Each number is 50 + 15 x the weight over its row's rms, rounded and kept within 0 to 99. Layers, rows and columns count from 0. The size before them is the row's rms in percent of the matrix's.

# up: layer 5 MLP up, 1024x256, rms 0.174, rows 392-444, columns 64-127
# down: layer 5 MLP down (transposed), 1024x256, rms 0.168, rows 392-443, columns 64-127
up392 102:77 52 50 69 38 59 30 27 46 17 37 44 28 61 62 55 59 47 57 48 57 49 52 50 36 25 48 43 57 69 31 32 37 38 32 52 41 40 47 60 43 88 65 38 27 33 57 84 65 37 38 62 24 40 76 47 48 42 49 45 30 41 67 25
down392 097:48 45 73 39 38 42 60 69 34 44 34 52 58 59 63 41 44 65 42 45 56 65 35 60 36 34 42 44 28 35 61 20 70 31 51 64 74 52 36 62 32 51 39 51 46 64 66 23 57 35 50 48 40 70 62 48 57 60 51 56 72 43 58 57
up393 105:80 52 48 39 72 53 39 66 58 63 37 20 68 42 58 54 46 64 76 49 49 39 28 60 61 46 34 64 40 42 51 45 40 60 60 44 45 46 46 43 47 57 35 39 61 50 54 68 57 47 49 38 13 49 80 49 46 52 45 51 64 37 53 57
down393 096:42 77 62 67 51 23 33 44 65 38 44 55 42 37 44 60 81 62 34 22 30 50 54 22 34 38 53 20 29 58 51 50 55 65 44 65 69 36 61 72 52 51 45 70 47 51 49 60 87 57 59 57 62 60 51 72 15 42 36 62 37 58 65 45
up394 093:61 57 15 21 62 43 37 44 41 58 61 41 60 44 52 38 50 30 40 39 42 68 46 56 43 46 67 58 46 64 37 34 36 53 42 45 50 47 46 63 54 60 65 21 52 25 56 49 64 68 77 54 55 62 46 65 52 34 54 76 61 58 96 52
down394 092:64 57 49 65 52 45 52 57 63 38 50 48 64 44 49 21 35 67 54 41 44 51 75 78 38 53 37 34 52 31 64 60 70 45 46 69 47 43 41 09 46 41 51 59 62 46 47 87 55 51 29 46 42 45 62 76 53 52 10 38 28 46 62 73
up395 095:42 48 61 90 70 31 50 51 54 54 73 65 41 55 52 22 51 43 39 58 86 70 67 48 56 68 42 65 54 40 43 49 74 52 44 48 36 47 42 50 21 50 74 70 34 24 37 58 00 64 50 53 36 35 50 69 27 46 39 53 62 67 42 48
down395 091:71 74 62 26 30 58 45 62 43 74 30 33 59 57 59 57 67 64 49 67 53 30 35 41 56 38 41 48 49 64 40 20 65 45 52 50 56 29 66 86 85 36 44 22 62 89 56 47 65 45 58 45 46 60 54 37 55 20 46 40 32 61 62 47
up396 107:59 14 49 49 32 47 56 40 30 59 39 33 42 56 59 65 70 36 45 62 67 69 66 51 55 38 59 61 69 35 41 37 61 50 33 28 23 30 58 60 53 59 61 71 57 56 36 70 64 51 74 25 48 42 37 48 45 49 68 59 28 23 53 54
down396 108:78 45 65 53 37 63 60 75 28 50 46 54 43 61 59 46 33 48 60 50 57 39 78 54 47 41 73 54 59 59 46 23 63 25 48 49 35 53 44 49 16 23 43 41 37 51 57 64 43 61 57 52 43 46 65 55 37 50 78 36 54 48 43 18
up397 101:51 70 37 47 51 48 53 29 63 53 65 42 44 64 36 32 53 37 26 25 52 64 77 63 78 76 68 72 37 72 28 54 24 46 46 42 39 28 36 63 58 51 42 37 25 72 39 23 72 56 58 59 45 45 49 65 64 48 54 32 63 46 54 58
down397 104:50 51 80 19 77 69 51 67 49 41 38 62 56 33 46 78 48 43 89 66 69 50 51 41 54 54 38 40 47 77 36 36 56 50 25 63 31 36 31 78 54 65 45 32 29 34 53 36 47 56 63 44 86 34 36 42 45 65 26 72 71 47 64 53
up398 099:68 21 34 69 84 44 57 35 46 32 64 39 55 27 60 45 31 48 41 63 10 56 61 57 56 52 27 44 51 59 65 41 58 54 66 58 45 45 31 61 45 38 56 87 31 43 43 05 58 34 66 37 56 53 47 60 38 34 54 31 34 40 30 43
down398 091:55 66 44 12 18 67 66 34 22 52 48 50 51 68 35 56 59 47 55 29 75 32 51 64 42 53 47 57 66 67 55 52 26 65 38 66 42 73 66 33 71 60 28 18 49 59 67 65 49 61 56 53 52 52 41 57 64 33 20 44 21 78 47 52
up399 097:48 48 32 53 64 57 31 32 52 77 41 46 66 49 56 42 42 36 50 15 75 51 51 43 63 41 39 42 62 73 35 50 54 63 63 66 55 29 51 70 64 49 39 33 44 05 33 55 42 42 37 62 25 39 57 45 44 36 68 19 50 35 39 70
down399 100:50 49 60 68 60 64 52 58 39 22 51 26 32 57 47 51 11 28 50 37 56 67 77 37 43 53 50 36 39 57 62 40 57 43 42 51 36 35 62 45 30 32 36 44 40 42 77 63 75 63 28 47 49 56 34 41 65 65 60 47 44 55 55 45
up400 093:65 49 52 61 41 50 60 50 55 42 32 49 36 72 13 47 45 31 50 47 49 46 46 29 56 73 57 68 42 72 51 82 63 36 04 13 72 51 42 63 41 44 29 42 41 65 40 43 52 50 45 70 47 58 72 59 33 45 69 67 38 78 34 46
down400 098:52 48 56 41 64 33 38 67 51 46 49 44 34 37 83 49 48 34 50 61 78 30 61 51 37 45 66 47 61 41 46 46 48 50 99 50 70 61 58 45 61 71 14 50 25 66 71 48 56 39 51 42 37 34 65 48 44 78 54 21 53 33 54 43
up401 095:42 69 39 32 49 48 74 38 75 58 83 65 42 22 35 36 42 30 48 63 47 45 39 52 58 09 64 33 31 80 51 59 50 50 43 44 74 66 42 28 37 48 31 53 69 43 26 42 67 36 44 63 17 42 60 46 26 40 52 39 47 62 44 37
down401 098:55 63 68 61 29 34 21 34 66 34 51 42 41 50 51 60 30 47 49 60 55 38 85 54 70 39 55 38 42 19 57 43 54 52 40 60 49 45 62 38 59 48 66 60 37 37 36 35 46 56 54 47 65 65 46 44 39 57 54 41 89 49 62 39
up402 099:57 48 72 58 99 23 52 49 38 47 69 57 49 82 47 81 69 40 49 62 54 37 47 39 31 60 38 48 61 75 38 58 53 45 71 48 69 59 75 46 53 71 55 59 27 47 44 40 27 44 53 47 47 32 56 44 31 27 38 14 57 50 30 69
down402 100:65 61 66 66 74 65 28 40 53 44 58 34 71 47 38 57 37 53 47 75 67 62 62 94 37 55 62 63 67 61 63 48 73 47 84 63 52 53 60 43 53 57 50 77 53 48 60 57 52 56 24 68 56 42 42 69 57 40 56 70 61 31 72 60
up403 107:44 48 39 56 51 15 29 31 49 69 40 52 54 69 47 66 15 33 77 46 24 26 22 43 28 56 17 46 51 50 41 66 50 36 76 28 34 48 42 43 46 15 48 45 40 54 41 75 35 52 59 66 44 41 45 35 47 64 43 63 74 64 64 59
down403 095:61 54 55 38 55 42 45 34 63 43 72 51 45 21 61 51 61 54 31 62 68 57 40 59 53 39 71 43 27 51 42 67 66 60 31 25 53 60 46 73 66 75 31 32 46 42 63 41 74 43 62 56 66 46 61 71 63 28 30 52 36 47 50 35
up404 102:46 66 41 35 55 55 81 25 69 58 56 19 59 63 41 39 51 60 53 50 37 44 53 52 57 71 32 43 49 35 45 53 37 51 32 47 81 34 49 77 43 33 28 36 51 64 77 79 33 49 54 47 92 77 33 42 58 67 56 38 61 55 66 52
down404 095:48 25 56 42 39 77 19 49 40 21 48 56 17 37 35 48 30 66 23 45 53 44 23 58 56 69 55 55 41 45 23 62 35 58 54 32 60 52 19 54 38 60 42 62 37 44 63 75 27 61 43 80 45 56 76 76 58 45 59 32 63 38 55 38
up405 095:67 58 77 53 14 49 73 29 52 51 46 64 38 57 45 64 35 26 39 56 75 53 61 56 24 88 42 43 25 63 43 34 51 33 58 94 41 61 33 63 48 49 44 47 37 81 58 40 50 37 58 39 49 64 40 55 62 58 64 49 64 52 46 53
down405 103:21 53 79 62 42 44 63 41 45 52 43 34 49 66 41 70 56 69 54 52 55 48 41 53 46 65 61 50 52 70 49 58 58 73 80 45 34 40 35 84 82 66 47 50 64 47 48 41 22 55 76 64 58 53 31 47 53 62 37 69 44 51 48 45
up406 096:37 72 58 63 42 23 66 57 50 43 56 36 09 32 57 23 85 36 42 55 34 53 50 61 39 35 49 33 43 86 40 55 60 42 45 37 40 45 39 37 47 84 51 48 37 55 62 20 51 41 69 42 50 48 26 53 46 17 40 70 51 32 50 45
down406 097:42 50 51 76 28 73 32 55 50 37 48 59 47 43 50 52 56 48 27 35 39 45 61 41 66 59 70 40 39 19 49 62 18 61 50 58 42 44 35 51 44 40 56 54 47 66 64 43 68 54 37 66 40 31 52 44 30 50 65 49 43 59 34 80
up407 101:45 57 57 44 50 28 57 47 28 75 48 55 61 31 34 44 68 48 54 28 73 47 71 55 25 27 56 60 67 40 46 61 51 84 43 49 58 52 44 59 55 43 58 42 22 62 72 35 55 83 37 67 47 39 65 56 44 57 75 52 53 50 42 45
down407 094:57 71 56 62 40 86 32 56 65 53 40 74 31 19 42 36 42 55 43 31 44 56 69 57 69 22 51 42 54 65 51 53 65 25 66 67 58 57 45 43 44 45 37 66 68 48 39 61 64 58 48 41 53 37 49 40 60 74 38 47 55 58 57 60
up408 094:64 53 34 36 55 42 69 61 37 76 51 40 68 34 52 29 37 27 74 62 66 42 59 59 33 63 51 50 17 46 63 45 33 58 45 45 39 49 66 41 47 60 77 43 52 30 25 29 50 53 83 43 48 48 44 32 32 76 56 29 53 56 46 54
down408 101:57 47 45 40 32 58 36 36 23 83 53 70 51 50 31 26 34 61 50 42 27 31 42 64 33 86 75 38 50 32 63 23 35 35 40 66 66 56 36 24 83 70 77 32 48 78 45 33 45 46 49 72 42 61 54 55 69 22 32 46 36 75 71 24
up409 104:82 55 55 45 32 35 52 44 45 39 65 78 45 32 62 48 37 51 53 58 48 45 40 92 52 75 32 33 42 71 46 56 54 31 56 88 46 51 49 41 31 73 60 41 43 55 71 67 69 40 65 36 59 64 49 42 61 61 39 54 48 51 23 75
down409 089:34 39 64 58 52 62 46 49 40 82 54 53 70 63 49 59 68 56 48 72 57 71 45 37 30 37 86 63 68 07 43 42 55 45 59 50 68 60 67 47 40 76 39 38 58 66 33 27 48 39 29 41 36 46 58 29 67 75 53 61 59 49 50 28
up410 115:25 76 45 42 55 55 37 51 71 35 39 54 43 73 48 27 65 59 33 46 24 52 49 19 32 24 58 42 52 35 63 30 39 32 44 41 67 63 44 46 16 35 42 49 40 45 46 57 36 42 51 53 74 35 51 54 56 31 50 65 53 30 49 09
down410 102:54 55 42 49 55 56 50 50 22 48 52 58 51 51 44 27 28 30 33 28 76 52 45 70 51 73 58 55 67 38 56 46 58 39 75 55 64 69 24 42 75 43 47 59 52 64 61 36 51 38 44 30 50 81 73 63 62 54 12 40 81 45 63 46
up411 101:42 49 38 41 32 53 54 37 48 84 50 38 57 46 29 63 41 38 69 36 32 68 42 49 45 36 53 31 67 55 40 72 52 83 66 38 50 69 62 59 71 31 52 57 38 47 43 73 73 45 21 69 62 53 66 53 62 58 53 69 41 55 51 62
down411 112:27 63 04 46 44 69 43 65 60 53 64 53 76 61 53 57 59 45 43 61 34 47 40 69 32 56 66 28 51 75 51 41 62 42 72 21 53 37 72 43 63 48 43 44 16 73 28 61 49 20 38 43 65 21 42 64 34 42 52 45 66 58 41 42
up412 094:48 45 90 18 45 45 54 49 30 43 58 71 49 89 42 41 64 42 69 64 43 49 66 59 73 50 55 49 51 69 36 46 38 34 50 54 13 42 68 47 37 52 60 48 66 68 68 50 36 57 37 40 64 47 31 37 59 46 37 39 66 46 18 59
down412 099:44 51 73 56 48 37 91 27 45 40 30 65 69 18 59 76 53 84 79 56 75 27 54 50 39 69 53 59 43 00 56 50 52 19 58 51 44 36 52 38 68 47 73 57 54 53 57 42 41 50 68 46 34 51 68 34 60 47 35 42 49 24 49 26
up413 105:67 60 64 73 46 58 42 42 67 86 57 32 33 57 52 60 72 55 45 70 66 31 34 52 52 57 47 57 76 44 55 39 24 36 45 67 63 42 77 40 33 51 40 40 41 38 58 45 71 68 25 31 41 63 54 44 50 23 40 60 23 43 38 19
down413 098:35 39 50 30 35 41 68 58 30 21 55 61 50 41 57 43 45 53 41 36 54 89 59 47 47 32 63 39 19 64 68 74 24 45 46 29 52 61 29 28 54 47 54 68 82 59 38 41 62 49 66 51 80 73 78 76 33 41 44 36 68 48 62 31
up414 097:34 36 42 19 72 48 43 63 39 44 43 40 38 47 42 36 50 53 59 33 54 50 60 38 67 56 72 29 60 55 23 55 68 54 46 24 47 52 28 53 40 36 39 39 67 30 22 58 60 36 61 35 67 95 64 66 55 64 45 47 64 50 49 40
down414 102:51 56 34 49 55 47 44 39 61 51 38 37 48 65 53 46 42 51 56 44 61 67 42 43 49 36 57 50 68 60 29 60 34 56 37 59 56 17 81 48 65 40 39 20 75 18 35 25 54 42 30 76 55 76 43 65 64 66 84 55 47 38 22 51
up415 106:64 63 38 57 37 58 42 13 60 59 52 40 35 49 32 35 54 46 56 62 36 53 49 65 60 58 61 62 47 37 53 22 39 46 64 27 38 44 64 49 51 53 46 49 42 32 62 37 71 59 41 71 66 45 28 70 53 56 55 20 29 61 50 82
down415 097:50 52 35 54 69 53 73 69 46 25 71 49 66 45 33 89 52 00 51 52 62 56 55 64 58 43 51 47 46 37 53 56 52 58 72 40 38 55 51 68 45 50 59 70 58 75 69 52 47 45 62 48 41 47 38 68 54 54 39 72 46 51 69 42
up416 093:58 48 32 48 55 42 36 66 34 28 47 33 67 31 29 38 46 20 35 42 60 40 39 27 66 69 62 50 49 71 39 58 67 38 72 42 66 58 41 35 42 32 47 59 28 44 81 51 20 28 63 41 38 69 71 50 52 40 52 73 60 18 62 72
down416 104:66 60 31 53 68 44 33 62 63 39 43 29 28 69 67 60 20 27 46 36 58 18 66 55 40 52 46 23 29 51 16 48 47 36 67 45 82 42 38 33 39 54 57 64 30 60 63 76 59 50 58 58 57 66 21 49 60 40 41 73 57 36 13 66
up417 098:45 34 38 77 36 31 50 62 50 67 46 48 15 34 49 82 60 51 47 40 47 51 44 47 47 38 43 43 46 46 40 49 55 45 37 68 30 73 46 17 57 60 44 46 45 33 30 42 66 59 54 54 31 22 51 63 58 67 30 82 60 66 46 51
down417 092:41 33 51 41 61 36 31 44 59 48 56 42 36 37 32 37 09 36 36 40 35 51 35 64 36 77 60 49 54 47 53 56 55 40 50 69 73 60 54 42 45 31 37 64 64 72 54 40 77 38 61 45 73 69 57 64 27 53 75 34 62 41 59 51
up418 096:53 43 55 54 58 61 51 43 70 70 36 39 36 29 53 24 62 52 49 57 65 56 23 64 56 45 41 28 61 32 67 19 58 17 29 60 66 32 48 48 31 33 46 55 50 30 51 71 58 57 53 50 63 67 43 55 42 55 45 35 58 61 16 53
down418 091:50 50 35 31 47 12 50 71 73 52 28 31 59 35 47 59 41 41 41 41 45 70 52 41 52 62 42 66 33 67 44 50 77 48 60 39 49 38 67 46 38 36 50 61 58 67 45 12 50 67 50 79 46 18 76 25 58 50 54 53 53 50 38 56
up419 100:42 36 77 49 42 39 52 57 47 73 72 73 42 54 54 55 39 63 24 51 66 68 86 47 54 22 48 43 45 48 63 30 67 45 44 50 55 52 48 49 56 38 50 47 37 68 31 49 58 61 34 33 40 49 59 84 60 82 31 68 29 40 39 58
down419 086:47 67 49 46 45 63 67 53 42 50 33 25 89 37 60 56 39 38 50 51 56 34 26 51 53 57 66 54 72 42 23 41 17 71 54 41 43 30 50 82 92 53 34 27 48 25 92 83 48 78 56 62 19 45 37 17 42 65 37 46 35 58 51 38
up420 098:45 56 68 44 49 43 34 52 44 40 43 43 65 44 48 30 32 52 75 36 62 77 76 62 61 64 51 34 68 19 36 83 36 43 44 66 72 60 31 53 47 53 30 66 65 63 62 37 69 58 19 31 36 63 45 61 46 42 56 59 58 64 49 40
down420 108:64 76 55 42 46 42 43 46 52 33 37 58 40 46 59 65 75 38 43 50 34 52 33 75 25 51 48 63 28 41 59 59 42 44 63 69 47 62 33 55 72 61 60 66 79 40 56 03 46 51 26 42 48 82 37 41 66 64 60 53 25 79 63 58
up421 097:44 60 46 60 33 35 74 46 46 17 54 32 32 38 72 68 42 61 57 35 58 55 36 74 34 41 48 00 51 43 37 71 35 48 34 58 55 54 63 51 41 56 64 61 66 34 28 54 31 27 58 42 54 42 47 12 74 57 73 31 58 70 39 60
down421 104:56 65 50 70 52 29 46 65 57 42 82 63 57 39 79 56 47 61 60 48 70 51 38 42 26 30 75 41 41 38 52 60 59 31 60 43 37 27 64 48 59 48 58 46 73 50 77 72 54 47 69 57 62 53 40 60 38 65 47 52 62 20 41 69
up422 099:40 55 34 46 36 80 64 64 50 58 63 79 23 37 63 48 62 55 32 54 51 70 53 49 69 35 57 42 83 67 37 44 35 56 36 50 31 20 59 46 38 50 52 49 35 70 31 51 56 50 31 46 26 54 61 70 40 41 46 23 34 58 77 61
down422 100:61 48 62 58 55 59 18 77 44 40 26 44 63 59 40 47 54 40 43 64 47 43 42 67 39 46 55 58 09 43 59 57 67 79 39 73 54 78 43 60 28 61 43 12 74 13 50 39 64 39 55 57 54 46 24 46 60 48 40 58 53 52 35 68
up423 095:60 74 33 47 47 61 51 51 57 80 32 49 49 34 55 37 62 50 69 45 65 11 83 58 61 33 46 50 60 58 64 54 46 32 57 55 81 36 42 23 46 51 56 28 53 54 31 58 48 52 39 42 48 54 68 28 37 49 65 62 54 41 59 58
down423 089:34 48 49 62 32 19 66 13 38 52 47 31 71 30 49 69 45 34 56 36 58 62 31 56 45 59 27 73 59 55 41 53 53 70 54 65 44 30 28 54 46 26 66 60 38 45 50 56 48 70 67 48 56 60 33 40 73 43 42 32 54 28 40 65
up424 089:47 42 56 49 38 55 43 55 66 48 54 54 73 58 54 60 41 56 64 51 39 33 57 27 32 80 41 57 31 47 42 41 63 68 55 72 55 54 58 70 49 54 42 53 75 59 39 68 62 68 53 39 38 33 57 75 56 51 52 20 62 36 71 37
down424 093:50 55 52 61 51 71 74 75 29 31 47 60 56 46 58 32 46 39 65 66 82 19 49 53 74 26 16 66 71 64 63 32 50 27 48 33 55 59 58 44 46 59 24 33 42 28 52 64 54 46 49 76 45 49 52 37 34 49 31 61 47 56 62 78
up425 097:54 44 47 59 68 59 13 74 44 60 49 30 37 24 49 58 36 23 28 28 51 59 47 38 47 39 68 62 36 74 51 63 39 41 33 43 26 49 37 28 73 46 22 62 51 44 68 36 32 41 47 45 31 57 37 77 75 54 42 77 61 55 25 41
down425 095:57 40 38 53 60 38 61 50 63 22 51 38 44 56 55 62 59 62 31 44 25 38 55 42 71 55 23 30 46 31 17 36 81 25 25 50 35 48 99 59 55 49 59 63 67 63 44 53 85 62 42 37 45 53 63 39 43 45 68 36 71 47 31 46
up426 094:96 44 62 45 49 39 46 34 36 37 42 64 36 43 38 27 56 49 88 55 60 27 57 43 61 53 52 53 45 47 39 74 38 75 47 63 33 47 56 47 35 50 35 35 30 19 66 56 53 59 54 52 72 44 36 53 69 78 60 40 56 32 37 55
down426 101:61 37 27 43 52 54 47 42 36 71 64 30 50 63 74 32 54 52 46 62 35 72 42 50 40 43 65 38 53 45 52 64 49 32 20 68 68 49 41 82 57 46 56 50 45 32 28 43 37 72 44 44 65 49 45 51 10 29 23 44 41 71 34 52
up427 097:42 54 68 31 72 39 94 48 82 38 49 89 30 69 28 83 35 39 49 38 54 38 43 61 54 49 46 29 67 38 83 52 32 50 38 49 51 60 59 87 58 66 61 64 29 61 33 66 30 60 25 00 59 51 28 62 70 66 65 36 39 46 44 43
down427 087:33 76 45 49 58 74 35 64 38 60 70 20 58 41 61 41 87 65 68 56 60 70 53 50 68 47 48 66 23 66 41 43 64 26 50 39 48 50 64 47 78 58 87 22 26 32 70 50 63 39 64 61 54 35 59 66 59 10 60 65 52 63 72 66
up428 097:40 79 74 26 40 69 47 34 64 59 71 05 27 60 56 83 47 67 48 36 55 43 37 43 49 71 64 73 30 52 31 46 54 29 33 45 65 33 45 55 48 54 65 52 34 31 60 54 44 47 35 59 55 43 66 50 69 61 36 43 64 57 47 66
down428 103:39 44 49 59 35 30 53 60 32 35 44 41 39 63 58 54 25 72 64 53 42 63 39 60 21 62 66 64 44 66 42 16 71 36 45 65 60 44 68 37 19 61 52 14 37 59 54 12 49 43 52 20 41 58 40 63 32 63 49 21 29 56 55 60
up429 098:60 30 52 33 68 50 52 64 45 35 50 27 28 51 65 65 37 35 44 45 44 37 53 42 34 48 62 61 56 48 60 56 40 48 50 45 68 56 42 67 46 47 51 43 50 55 63 50 36 87 26 55 09 61 69 43 65 30 61 28 41 55 45 35
down429 098:35 55 15 50 35 45 34 49 51 40 44 70 66 60 36 48 29 45 52 59 25 51 52 19 65 33 51 39 44 45 29 49 47 69 58 35 42 77 73 50 35 48 68 53 80 67 56 29 54 35 39 66 32 35 26 29 47 55 26 81 63 36 54 50
up430 095:31 32 65 57 41 79 56 74 14 67 47 52 38 46 35 32 68 48 42 61 48 60 78 41 63 51 63 32 58 61 55 56 48 36 43 47 59 46 61 57 56 44 29 14 38 46 42 52 44 40 49 42 48 70 79 45 64 63 43 49 49 43 57 57
down430 108:26 48 47 81 61 47 54 52 23 46 57 63 45 38 56 66 52 55 44 47 59 43 62 74 37 23 68 63 68 34 71 64 44 40 51 38 71 21 52 66 72 20 55 51 37 65 35 58 45 42 59 44 45 35 48 42 60 49 53 30 48 37 58 50
up431 097:46 46 43 36 72 43 68 42 65 52 61 48 68 67 41 47 54 43 69 65 49 74 43 51 21 45 57 36 28 52 79 68 44 54 32 40 81 52 72 50 56 46 49 84 38 46 38 39 58 60 46 50 65 48 43 73 29 65 54 73 36 27 76 56
down431 092:08 50 45 32 82 50 60 45 67 49 77 40 51 57 39 42 31 64 36 40 48 33 50 51 49 47 49 53 68 44 36 47 39 36 55 45 14 32 55 47 43 39 54 50 79 61 25 58 46 38 46 48 49 45 41 56 66 60 57 39 58 20 31 46
up432 105:19 63 55 49 47 35 57 70 61 45 53 44 31 49 79 55 66 30 28 16 50 62 45 71 59 77 61 55 67 68 63 07 59 78 58 71 56 54 51 70 61 58 45 45 48 49 28 82 32 37 67 34 76 53 66 51 67 46 67 42 66 63 50 53
down432 105:34 18 51 60 41 42 25 48 76 72 39 36 21 57 49 35 48 50 41 29 38 57 72 37 60 54 40 65 69 44 53 31 39 42 36 70 28 57 38 81 43 60 55 60 38 57 39 55 58 56 36 47 62 30 51 40 53 66 64 73 60 33 99 41
up433 102:23 33 69 59 72 74 53 39 47 54 30 58 16 39 50 59 43 54 40 67 56 59 29 26 71 42 45 47 69 59 37 46 15 82 34 46 56 57 50 27 31 59 27 41 05 30 60 59 61 30 69 56 52 42 48 40 97 49 32 55 62 27 57 61
down433 099:60 38 75 58 46 57 59 39 18 44 58 63 49 60 57 33 64 48 11 44 57 59 34 34 36 27 58 36 41 67 69 34 54 36 37 43 42 21 51 36 56 65 48 46 62 58 41 42 57 49 49 23 17 39 55 58 56 37 34 65 40 50 48 60
up434 099:40 47 42 57 45 52 61 43 63 43 67 50 39 28 37 62 31 60 29 67 43 40 40 45 25 68 54 49 74 59 45 52 17 56 43 70 45 87 43 53 22 41 55 62 00 50 48 49 50 36 62 41 40 37 49 46 59 39 68 55 59 37 55 45
down434 099:60 30 47 68 68 65 63 68 08 33 48 40 63 50 58 45 39 43 69 65 12 41 47 51 36 70 83 59 58 21 49 46 80 18 25 36 45 59 62 30 35 33 32 56 53 59 70 71 42 53 62 39 37 44 56 61 54 58 52 63 47 69 51 51
up435 105:55 84 46 42 31 54 49 70 21 67 57 48 43 45 36 18 75 31 49 49 08 52 67 67 50 42 49 48 65 41 61 62 42 50 38 63 62 46 68 40 58 58 52 39 48 31 48 38 71 53 31 62 29 48 40 19 21 60 40 42 74 48 70 37
down435 113:39 35 41 87 61 56 78 47 51 50 84 33 69 61 46 60 68 52 63 60 53 43 44 57 28 48 46 63 43 39 46 58 51 23 42 61 45 30 39 81 35 52 43 51 70 66 69 49 35 36 32 68 30 47 34 59 72 25 52 40 03 57 60 54
up436 095:85 13 56 41 41 58 36 72 57 17 28 36 39 56 31 43 61 49 53 32 35 52 68 73 22 31 28 81 34 57 29 41 73 70 31 43 64 59 46 41 29 88 79 54 64 38 40 56 46 36 27 58 47 59 56 55 71 44 19 31 65 58 39 34
down436 095:76 58 37 59 57 20 77 41 32 23 44 67 38 68 85 65 48 36 34 40 31 64 60 60 46 53 50 64 49 54 47 48 30 29 59 74 42 30 68 49 55 52 69 40 61 53 46 66 46 62 55 28 69 44 47 72 54 68 34 64 39 64 43 58
up437 099:77 56 62 44 49 46 42 48 80 42 72 09 48 74 37 75 31 52 70 54 64 46 39 68 52 51 35 31 52 42 65 48 25 24 60 59 15 48 60 52 47 99 57 43 56 42 49 64 44 54 56 82 58 49 59 72 55 49 75 66 24 54 36 41
down437 093:38 66 21 38 45 64 51 15 35 39 49 57 32 64 46 18 59 60 58 49 48 66 59 43 39 42 48 72 74 50 70 46 67 37 53 44 73 59 22 80 71 52 59 40 61 66 55 60 28 47 50 43 31 33 48 33 75 46 35 42 56 41 73 74
up438 108:75 67 91 41 58 59 58 61 76 51 42 63 14 45 54 25 73 42 54 54 40 30 76 20 43 29 44 40 54 43 48 37 60 53 67 58 36 55 48 17 49 51 12 68 57 35 63 54 54 46 49 37 04 56 41 58 48 49 85 59 46 28 57 62
down438 099:54 38 47 45 55 56 61 54 45 44 59 37 35 75 61 35 32 76 62 71 51 77 06 67 45 50 41 60 19 55 68 53 44 38 69 52 44 60 60 49 50 53 52 29 37 49 40 62 51 48 52 31 71 56 45 39 56 39 26 48 47 62 62 58
up439 109:37 56 59 33 45 61 44 45 48 38 50 48 83 53 54 40 45 54 48 82 38 54 68 46 49 56 26 62 48 41 62 58 57 30 38 23 35 62 50 54 55 49 50 48 42 51 29 16 42 47 20 57 63 52 55 48 54 66 54 84 64 29 68 53
down439 113:26 80 48 40 63 48 70 57 68 63 49 37 42 50 73 60 84 20 64 62 45 55 21 37 37 78 44 38 42 73 69 66 34 42 53 83 49 58 55 46 66 75 26 55 55 79 65 52 39 80 59 75 68 36 57 44 64 55 59 56 38 44 57 36
up440 104:41 66 68 44 50 27 49 24 56 57 44 60 32 59 49 35 46 34 49 24 51 44 32 56 17 36 74 60 64 59 33 49 66 43 19 28 46 73 53 68 54 34 28 27 63 50 84 52 75 45 49 47 69 59 64 55 50 54 38 71 38 35 76 32
down440 107:68 32 56 62 45 34 60 61 69 54 51 44 40 68 66 55 19 73 23 31 39 60 44 63 45 49 62 58 60 68 56 45 41 60 60 58 19 50 43 34 38 34 35 62 38 38 33 52 56 39 44 95 57 62 63 31 81 50 42 32 54 50 35 62
up441 103:59 36 41 54 80 44 33 44 31 32 83 43 44 41 55 58 45 55 65 58 73 67 64 25 46 38 60 64 43 75 71 64 39 57 59 61 38 36 54 68 60 64 59 66 40 59 63 61 39 55 74 57 66 67 52 46 40 58 60 59 44 52 68 42
down441 106:62 39 39 61 65 40 42 73 29 66 54 59 39 56 62 42 87 37 27 42 18 32 16 41 36 23 19 49 43 54 55 57 53 35 73 83 33 43 29 32 46 53 48 71 59 32 63 61 53 56 61 58 64 50 53 53 20 49 50 56 57 49 59 41
up442 093:79 27 54 58 51 72 42 32 50 47 41 49 36 68 49 28 50 56 61 59 46 40 37 32 54 60 33 40 49 52 47 58 44 37 56 84 84 53 48 59 51 28 68 63 50 60 31 25 61 53 27 64 52 45 51 65 55 68 36 46 61 67 48 36
down442 081:34 49 46 36 63 30 53 53 54 68 46 51 79 41 31 47 31 34 26 52 50 33 41 62 42 30 70 59 44 52 51 52 37 33 65 39 23 43 47 39 46 53 27 35 50 72 59 53 67 54 61 39 59 62 68 39 58 51 40 58 44 49 26 41
up443 101:59 68 52 67 58 54 37 63 68 55 49 58 29 38 56 49 47 73 54 38 68 40 57 68 24 31 44 43 50 62 49 51 38 34 40 90 71 39 45 57 60 56 59 40 67 44 21 49 54 67 27 62 36 46 57 57 40 65 37 39 37 31 57 45
down443 092:55 35 79 18 45 64 77 60 62 42 42 40 27 25 58 59 32 32 28 52 20 26 51 42 88 52 73 52 42 39 50 71 55 59 24 50 32 45 60 57 16 53 64 51 52 28 64 34 48 49 74 37 65 48 55 29 31 48 78 68 68 45 85 81
up444 098:43 35 46 45 45 90 52 43 56 62 53 52 48 56 33 48 60 67 65 54 37 84 57 27 59 55 30 21 25 18 60 62 45 35 49 44 20 64 55 28 58 38 68 53 93 53 80 66 65 56 67 32 71 54 65 70 49 60 61 44 12 49 41 41